Weights of a small transformer language model.
Training: a variant of Muon for these matrices, 269M tokens.
Each number is 500 + 50 x the weight over its row's rms, rounded and kept within 0 to 999. Layers, rows and columns count from 0. Numbers have three digits each. The size before them is the row's rms in percent of the matrix's.

# layer 4 MLP up, 704x256, rms 0.148, rows 587-603, columns 0-127
098:536462469431525536463501431480530502499465603504437409507458509513501422564436522601510554477378512519473449485519463502522543471396479421433419550517482438501579473451435509562488463503439462417534467435508489541536481501512519548456507483394512401548443458457504550532449488521441425500508481476486497351413398492480454487534497474451464526494468561481481588449514496521551460620560
107:494488504490497491531471497620526511457463458507466522591493543365467494575492450428490455518517490546556548463574468428530572579435481443518554450484549414545402521456493509545484535509470401446608439538524530581485480431516496542420494498538440502593438382470524489485507552571515480475525467437514450473495491396549489415528469472589621401454451503427500484430484491464463495479458
100:571589430490473407516391507583427506570477528394462470532514472488466524421399459545521485424482544478455465564499625580552447429526453453513444467519483490475543527496489485460467488545492501561413477583613582485437514528464489514470568429477424498565467515526515409506493486523515502511633535448484466455552442502604515562538509446515445546418486496449559492537551499501503565540525
093:503567495517444509419506550429555525513421478466446517553494589459454496514506501450455562426485507551442437497480334502387554476468484504531581481519549456523496597560574345510324471474565536536484489458506457600483529572502515548514576521462442514510525487456521458522452517530494470464531529468511538517443402467505521453568480513461621416442455541470608535468530333548505489427542
096:521527525503512395552577482526536491448407461478582402517502559529517575480410543484538454444323452438482578518499453515529453440440587480519558561441558492488512519574426489419578530521509421410474425508463512460455415439423559471487491392502520472487496554535404526543393501472532496501575502445392445508492502581518563360506469515509463567513443478643539517522470590475521521540436
094:480543453390533538466467521543507517497476450523468473481517481553448510545565524527408531473521534519542519479437457424476574558521329553521529576517506490447558444578486454483495496424460547530415515519481558571508484453547507487431512479466425523526464495455507423480484530461433569481621431521462480427605468413455523480480418491487538512476541469536510464584513539555474445561445
098:506482447454387435496520434603532522635455565545513541600453351398487523504490637469535462517502481572466529600435437484520550539491475477581460518517609532526448488511489576441502560518443574430570458464477535480495506622450483514507498475442432479505400561428522463438510457506500485453585554437671564543485482539459503511554551496570455447531534576501509593496458539518469575537474
101:480487491506465560550534481588504443554409371427576576456464524496506536522454536433451489520459466600526551535447483474497530361610486510432576490512483484573465426636526436524507548598519572431549442616527513497447461610492589483548446427458608557630488459521519549391441446430528508484455561536585399484426552445500431437546541536527474595487465448460545459521505458526434497503436
095:516545516436543505408530521500437522584389469552472487434481508558482566616427481482559541450504533589502421570425457490408559502464503527460546408451501498447460564493449539494504458511469613548512517479482466474557563473515488516510515487531490450584546450474540441548420576636537564581467487538506434457432525501474565533368533498510501629427532584361510515527445467486517467523500
094:444475493472534446494502592450527547463487406543522526489475492507566436450563483437559466511527543531522483552473539466471435432512500545519511535484538526572386485443553552453575528489472493508546434474501527523516537447495477568491539453516641518539478374407574486438470515417514448516492421448556468495496443457537421527456409485573449466508566506439513508471489439527491416451552
096:437547585571434488432461546632536526504477476577558470524472477495455544461495605502428618458486446458563431421467474520536485476498467525456566460537504550460573410435489484557475447468547531445583553591459485457524428526556525456520567561409482558552526528450521600486426468506432494579482533467488448515405534510431579530483413423503514460534520549458445451422610467503461440503469
100:514518478562580451542453482544519392439453588477486458553508498405474483484536589494538534467432463482481568505528418489514561498566594433526507557504457531462472521573470436525481467495493501600506471589538520455520550451503449543532494487421583510521455525448443507468596516477595518499458463531579548503523523512461447508475438616517485469475617467384511506591542518428592412496568
099:556557503486435521446511410460500447508570408574552456506484489455557453503464389372530483479499448425471493433579520506463545518411514524516529514546492592438449508544483533554497537472499466567494529467380487487566510535490530593553533458510476466494412488496524460417616558463565500424533607597537559496520466485492561524449435555488557492537562502490513421472419563473450488393560
108:516564585493468431608500449466482467520525485476483545585568465545496560487556411476483487484517566485584493495474435426492514567533512531472486481577575471564512531592445570560539422491482492463447513419470473436542462496419448512468462480474458591410533511522469507455506509388475435582401489491460568417376534530529492571476520581483457518466564412531626514579527437460508564569466
094:585550542460484616494525523516393481546477451533413597430485440487589436492401431503480543490458429457510501542417506521472423530444464490496503471453451477563507553497587528512474515537559531540572551488509459497484532539401450572583545593555623442538415486421504478464516455502413534460460566477506503455422475472523501427421447519413477566511511574524481487512543548538507416488453
103:505459528508458552541472468429512454466511504509385522489483477528585465512553440480416542572445581540490436499587509619427579493508551441537560519496563476530475549471483526524441437487498580543427506481492520467500406465476604563473445453557498482577549518459511558490503463472533485470376444370447425463445396456586492541432507507465497537529459419482487530535592422538545482519505
109:470603557511529437609435525516509585564469453465443406535436554475494445481464432440562449504490521522467503447536578434479512557573552469430482604494496632458555387587510508486558464502567417388555580438588515524461457481472508534556463484528509529496504441508430479386421473573524529502490503458470543574470518473512546480551533522622544442502546512507486492456497502458469466516454
# layer 4 MLP down (transposed), 704x256, rms 0.0785, rows 587-603, columns 0-127
099:541454431498518506474477493548481493527501450442511503516514469479578476548516484488486519583515587412526505493627524549490583450500561441486559480497540577506489495521516615466459633389532486492452486455527548461516484516540518472442504477472466473535531471449463528495494481501490564549579485507525451536560622536565501480529367468511541628440539446526499483559459410416490460434542
102:502521341446504467457407471505432538568517545459453497518381434448522492512507512521457489569418470512519411464521489509463486421504546468557488524535489443449583589514501537453458482501524572475471529474491466414536481467486448612446516477473508515501532440377514430518412500561465509530466491490671559530498511557553463420500532506479494548546542474552489457496473455555470570503522
102:420575522467597543551523538402432498464496452642420542443533533397489534556639468547420529494523515523548534507570417542496569560529572496581489430501484480483509516465509502515513465487530461433489432483530476491527487470670495574557470509560508515509493550432441549508482541486561513490455491422500566572520507395457386426505527415479486520461491519529567533557571459486493424484570
095:599451487551529561556486468552531527491495549587542485422551453517521464472429573520542537553537452510563533462536546594476469526567462560444462532552524635533433435525525577418535435592473595421515490564499528556470498430537593538547500555472484611482488494464506497532500512531439576478518524524452544464540573578504462440505466472526429550462483472474422591495524539529459595593460
102:542463414450484505475558531500446581517535434560491539501501515470445591597570554500482465519546464502544506491550573504574591477594485465474502505510498570500459513499580439530477512458533475485614506422471471493474614470501461541578459497481508490498521450498457500446556514470532556524431524441595487438570495397571429533583494538520449523418509431491464476540605512422492495529594
098:489486440561477432515482428472482395477499528478539500577548492545601335426434477500510470576539497526522459427583481490512483521469558533490500407486526522470441540491448531595490537616478537506489578516517549487508510474349359401514590528554557455506478506506512544458480545593531491561530496565609531548467376429527463498554545514421515448484405508500554494550569522484498581529516
093:485498466569541500521415481453502474452583444479543450422537478627556411559505473566498492495528443503496460402513431569499458561462517560474543528518541608372525558529455554519517470461581498530460531494527461438627521428543468552479503579470569566549550502574508492539568540475468575544490441446401543501508605497455568569453413492565503435478579462460405477553418427543448498471558
101:567548531527450552552413427478483497476543535517488511503474467468440553566538482505538465513553581505561445490463589413493501425474494410521466505494470512529405526525538527495476420393525419506477527514460500442556533441605477514523512416485526444504450542494532517494484569583459467569557404413409486489466458612537460436483535573452553425419474415499588481510556585465526461485485
094:480560440544468498429476528469570490492530501468456483495518509546507485454532512481516535514531491406579434426529512511558577471568481543495519549586539525512501471503439544561447452489429553484466477546479568502488345527428576496449537475549540480565491573522543556503618387537462481441522473406409537497488519488430398451581463464519419360495560552576501496468559575477567598469471
097:412504459567546491519499302537470425542483503449492533478431518529590579448622439499445561503380497497435534556568565533418510501543500522578456568496540508494461507492375570558391387500526503513492515568501577468525591509488493513478466587520524408560525539495497506599463440673428556544563530488565435413470454523532457473577431523515513620591480463508491541577504491461498498472462
094:584425523468513479585540396488449458418500536519591480484565535485524520405452582531561440504463466546516534500454450412576574638491515641482518511455477495605384576431542485513512517516460485577486435518432519627498511508530571462497538528537503531458497530531487452457499544493522465447485543561534504563530450480588519434509545599522492487554454453476467472473424607489488651502508
099:507483580460439447585469536506445566467529563495486564476555468488403436437488418479465530539516504551458596474439440450498426537433535510544487468425566494437481519408517463538483582589444502487500550568484485452465461508545554481511508574474480413413507456511489497559504470430586537563442577375508506565485469515459511509555470509378536469469457490577474454520475387528510504440599
101:507531446578534467448499492530450451521534504493597536459558483487542508522583528553519473569486417446416556573459580442424477401524550560457545554517478482555569468496566501481553493585483461352547592541550497507452518501381521524445516523520541390519444553472509612439486535455466540560542444374501478420513484560507419379460541528549487469607485453457535521502544479501522540524446
102:399468465581462616431440455478423524437486515489486471490477527434520545488431546573526523403563530519453528521490564575476428470467508458555566471412495542475468464394503526449575522486556549504480563542514473501456550461545510544442559399487455357614523535421475509557528561501543579381471406419496501553457541460457567474502450424469492452505441541450423530471495456532499469401554
096:428419543528545382396493457496538513480525437441465485541506500507590439415523456564494426538611459570443436534479528549535500557572447484536512533534491474497540526468529382446526538484577467475505433514519549406512606478507574427472426538433421447532494477507506490521418549468584470538577500593552441560588525566508515538589509527514495464441527487489468569478495440451413543522391
105:609527498408568591518504425612381515429504527474500540543562433516524600463367518503397513556481412472496461562461479525443504402462463518458500439518498563563485511458400466527582501532557535433546548506533593562559419415546476534539448583530526522518473511495425538489489538542503484592522436481548484502509562533511567445437519486649465425457471496504442531449511486463492437437501
105:464428436526409468420495496484484484406530539454500502380468434470432459514514607511464577480447544495520521529521511550546475458352402537522466458526517498604479505464547558490457493565529494542432437551384563559507533494580522485461508502563600462524493459519495457495439478468593506510507457490471430514474408507555494512512479528565567413473502433461515484499521448412516519562527
# layer 4 MLP gate, 704x256, rms 0.139, rows 588-604, columns 0-127
098:483414360446499500497545567508458553530543531492504465489497586534538471513546566485514547496515533470525465468411451530556462480475551477513450616542513527437557460534542572477525508589511566621441630534501399397634557507475482591536470398493483522463503500497546462480397515544518464469546490525546444561519530587530441509510550470491466500537544518497512448501551441470468492446628
106:536558483498507543571476435543491457455624545530503540573443467511525514481518526533441520613456511487547488488481495413461579481533600425474532493463581503447438478468539579463460488421551525549549469572497545588563451487457479484548438507354486560402534559510577439514614504520546513549479569519433432482503495397464583474448461486470477446506533541569505567402437520540431499576455
099:504511482561505468551564519566514422465482507598567435439558550505528520567460544567514482443533489450510541550425535532526525538518506477446352564539465530472520522541379614458487473447547550487527485534556488459530533478459496507492545457488582561477449534510516487459497599501496495500475549458486501484498481642546458453584491481405477634430578486523519513438537512521520523456496
105:430478430550529490571478585496432501528495446561512603531419462495438493599489516539480520540571489529490454601537551430446546501448443420390554510540441638479525453559529507539469548550509599524595530477426498365627565521514507521521549528454478454505526515514463406498563508419411524528442532434580480499532500454539471485518476498495504490434516419420532519461593505472441558462483
099:453571450480527428498520511554463439477435540490523573354523513487495625520497467530513488447462572516477527444470473544493536496493534532473462488445492483531517506469536449465521454471462444468461477466469442476435494473539529557538509425522563532425551463509453538407524530422468607367465524444378486453497576569463470481393573467539495523394558511572613499493441458594462524519453
099:542448466473499442387615506521510508526458486518499534504509439432437519486451560444459561493522506504554542516535510375630581540450536493577461516499439458574519482407567535451438438461557472527570515421492460500487629425473453489515529498536512469456457432452469445445547517523546473450548528496527493456527573481449507497505535526500553554507401536471478469435448580486443434410483
099:545490519589448616492461487535494526514542535433475582488443522517437516455448558528452515563484523519515491570453380546524538493461442495481459520510469445472580544514486497673505492436497566608471457426523471443557435560506506556494559508572495552468506543476478489592506475512364520500560453530522498411489533354516469484566482527410456398496464526491506471403606560451457510569514
098:547515499512526540514607519542476483525573455489568535419533500476443551548501616529517615492404509457471489582399546521555479518492496488510420450487539433514536496493527519332517516552531513434479508520491586497460523539585431453424500491470546558521480443586548503461482506611558551573534467578520573480478498411443432514513463499528485616465520445449370475440509447456501577497468
097:495565500479518505587650581516484481415503440537571559453495532563604491425406569592481508529425508518456423491440533502434678492549565518463502540517641502465504456522508571559569497442535495503471502572510539472488443544536520490480519448503555407541529570531507500513499441524416484560464459456476544488552470493575445584504581545487526445500472456527607452500420537433450493496518
097:522538502552460661405411530463515498523534437437585575446529461533539492475497429560515483486499540427496479482450453535523505393550495409498486418587454454448457486508506517535402523503525616438558613556596534535427518450491468595489432555521610489520576500508498522434559521561479422507499443451545484525571543511495454572485452508493501494486500491477450420396470518496497510458534
106:483538518591452466501548578500513534421484452532427545472476437528468422468462506566465534476498458536519509457582449460514446516471515519566473488403567409537481527439466454525427525561535495500503513456512487431438376555542516460440435612433379497468535523491505463533553555508455561474452534449577504479439605466491363514555494558470515455537405529518397478472464458469500541415611
097:411528520569545567532514457588448551570496565444597430398589582515596530484509507585543516506412496513514551561435510442478589584571516432497524525457569460512509625503556510532531512514467485478509532566539407563552550457484493543510533542564501512501484526586527559581431455468486511513508464448515460476479432586619579490416487577490551518564576413492523569507436478461513529604580
102:462434498501484510514491489544475432442539514530529531492482550532563548489499576477545494538482544570528532535490547422470518560460564602500451517401418490545464574482505488474567523470471523528484557496427516409498527482472471455512512568585500445444474497452502434492475545460529608461565443438514392543600511585456504519609486482548579483456597379447435458533529454503404494463559
095:515516451465586584495523449561496466493446531551457486477508514515507470500532433406503462527520440504545557423552484446371480474456578563504527543596439494460519488405522508474432591485457495447549485490661570484555552507451451453516488478462704468532433575554466504464484427504466464554470511541548582402435527543518531537494499466491525560515408514516533487503543487513520488493459
106:501474443514474556450505534587496506510533543535589520477521534486568489521478463498429513438478528610512551593521497490431391401458532507510424525425453423528372510493550481492492604497582435456533612494495543506448549452440508485435532561562523520547621568433518506505537525448415511534573547527535534567439430528530554474460489481503529407509517522547605631575548520421441586455497
100:461380480545544466424477492482502473567517469510442522443518436490487585526513487412520489451595466451374458501497510630513475485537453501435460416466491457592488534514475538560374596533541453469506518543573512443454459427530579485511548482520505486589467489564503610490546521505462522487476571522538476467509453521524474549496492529492472541456455594522578446485537436515486473524509
100:520496581392383525581474521519507542534443510449534465493448578521477498517478545489491399562496516533418407602489473493503580509565586401476538465555474554498497419470511493455562462534496483444461522510418464590514507543554501505560506530462513591468468563547396499578559507541595531513477501488496525438454517525462390473483438591518544481514600447477579496523490459571534512638516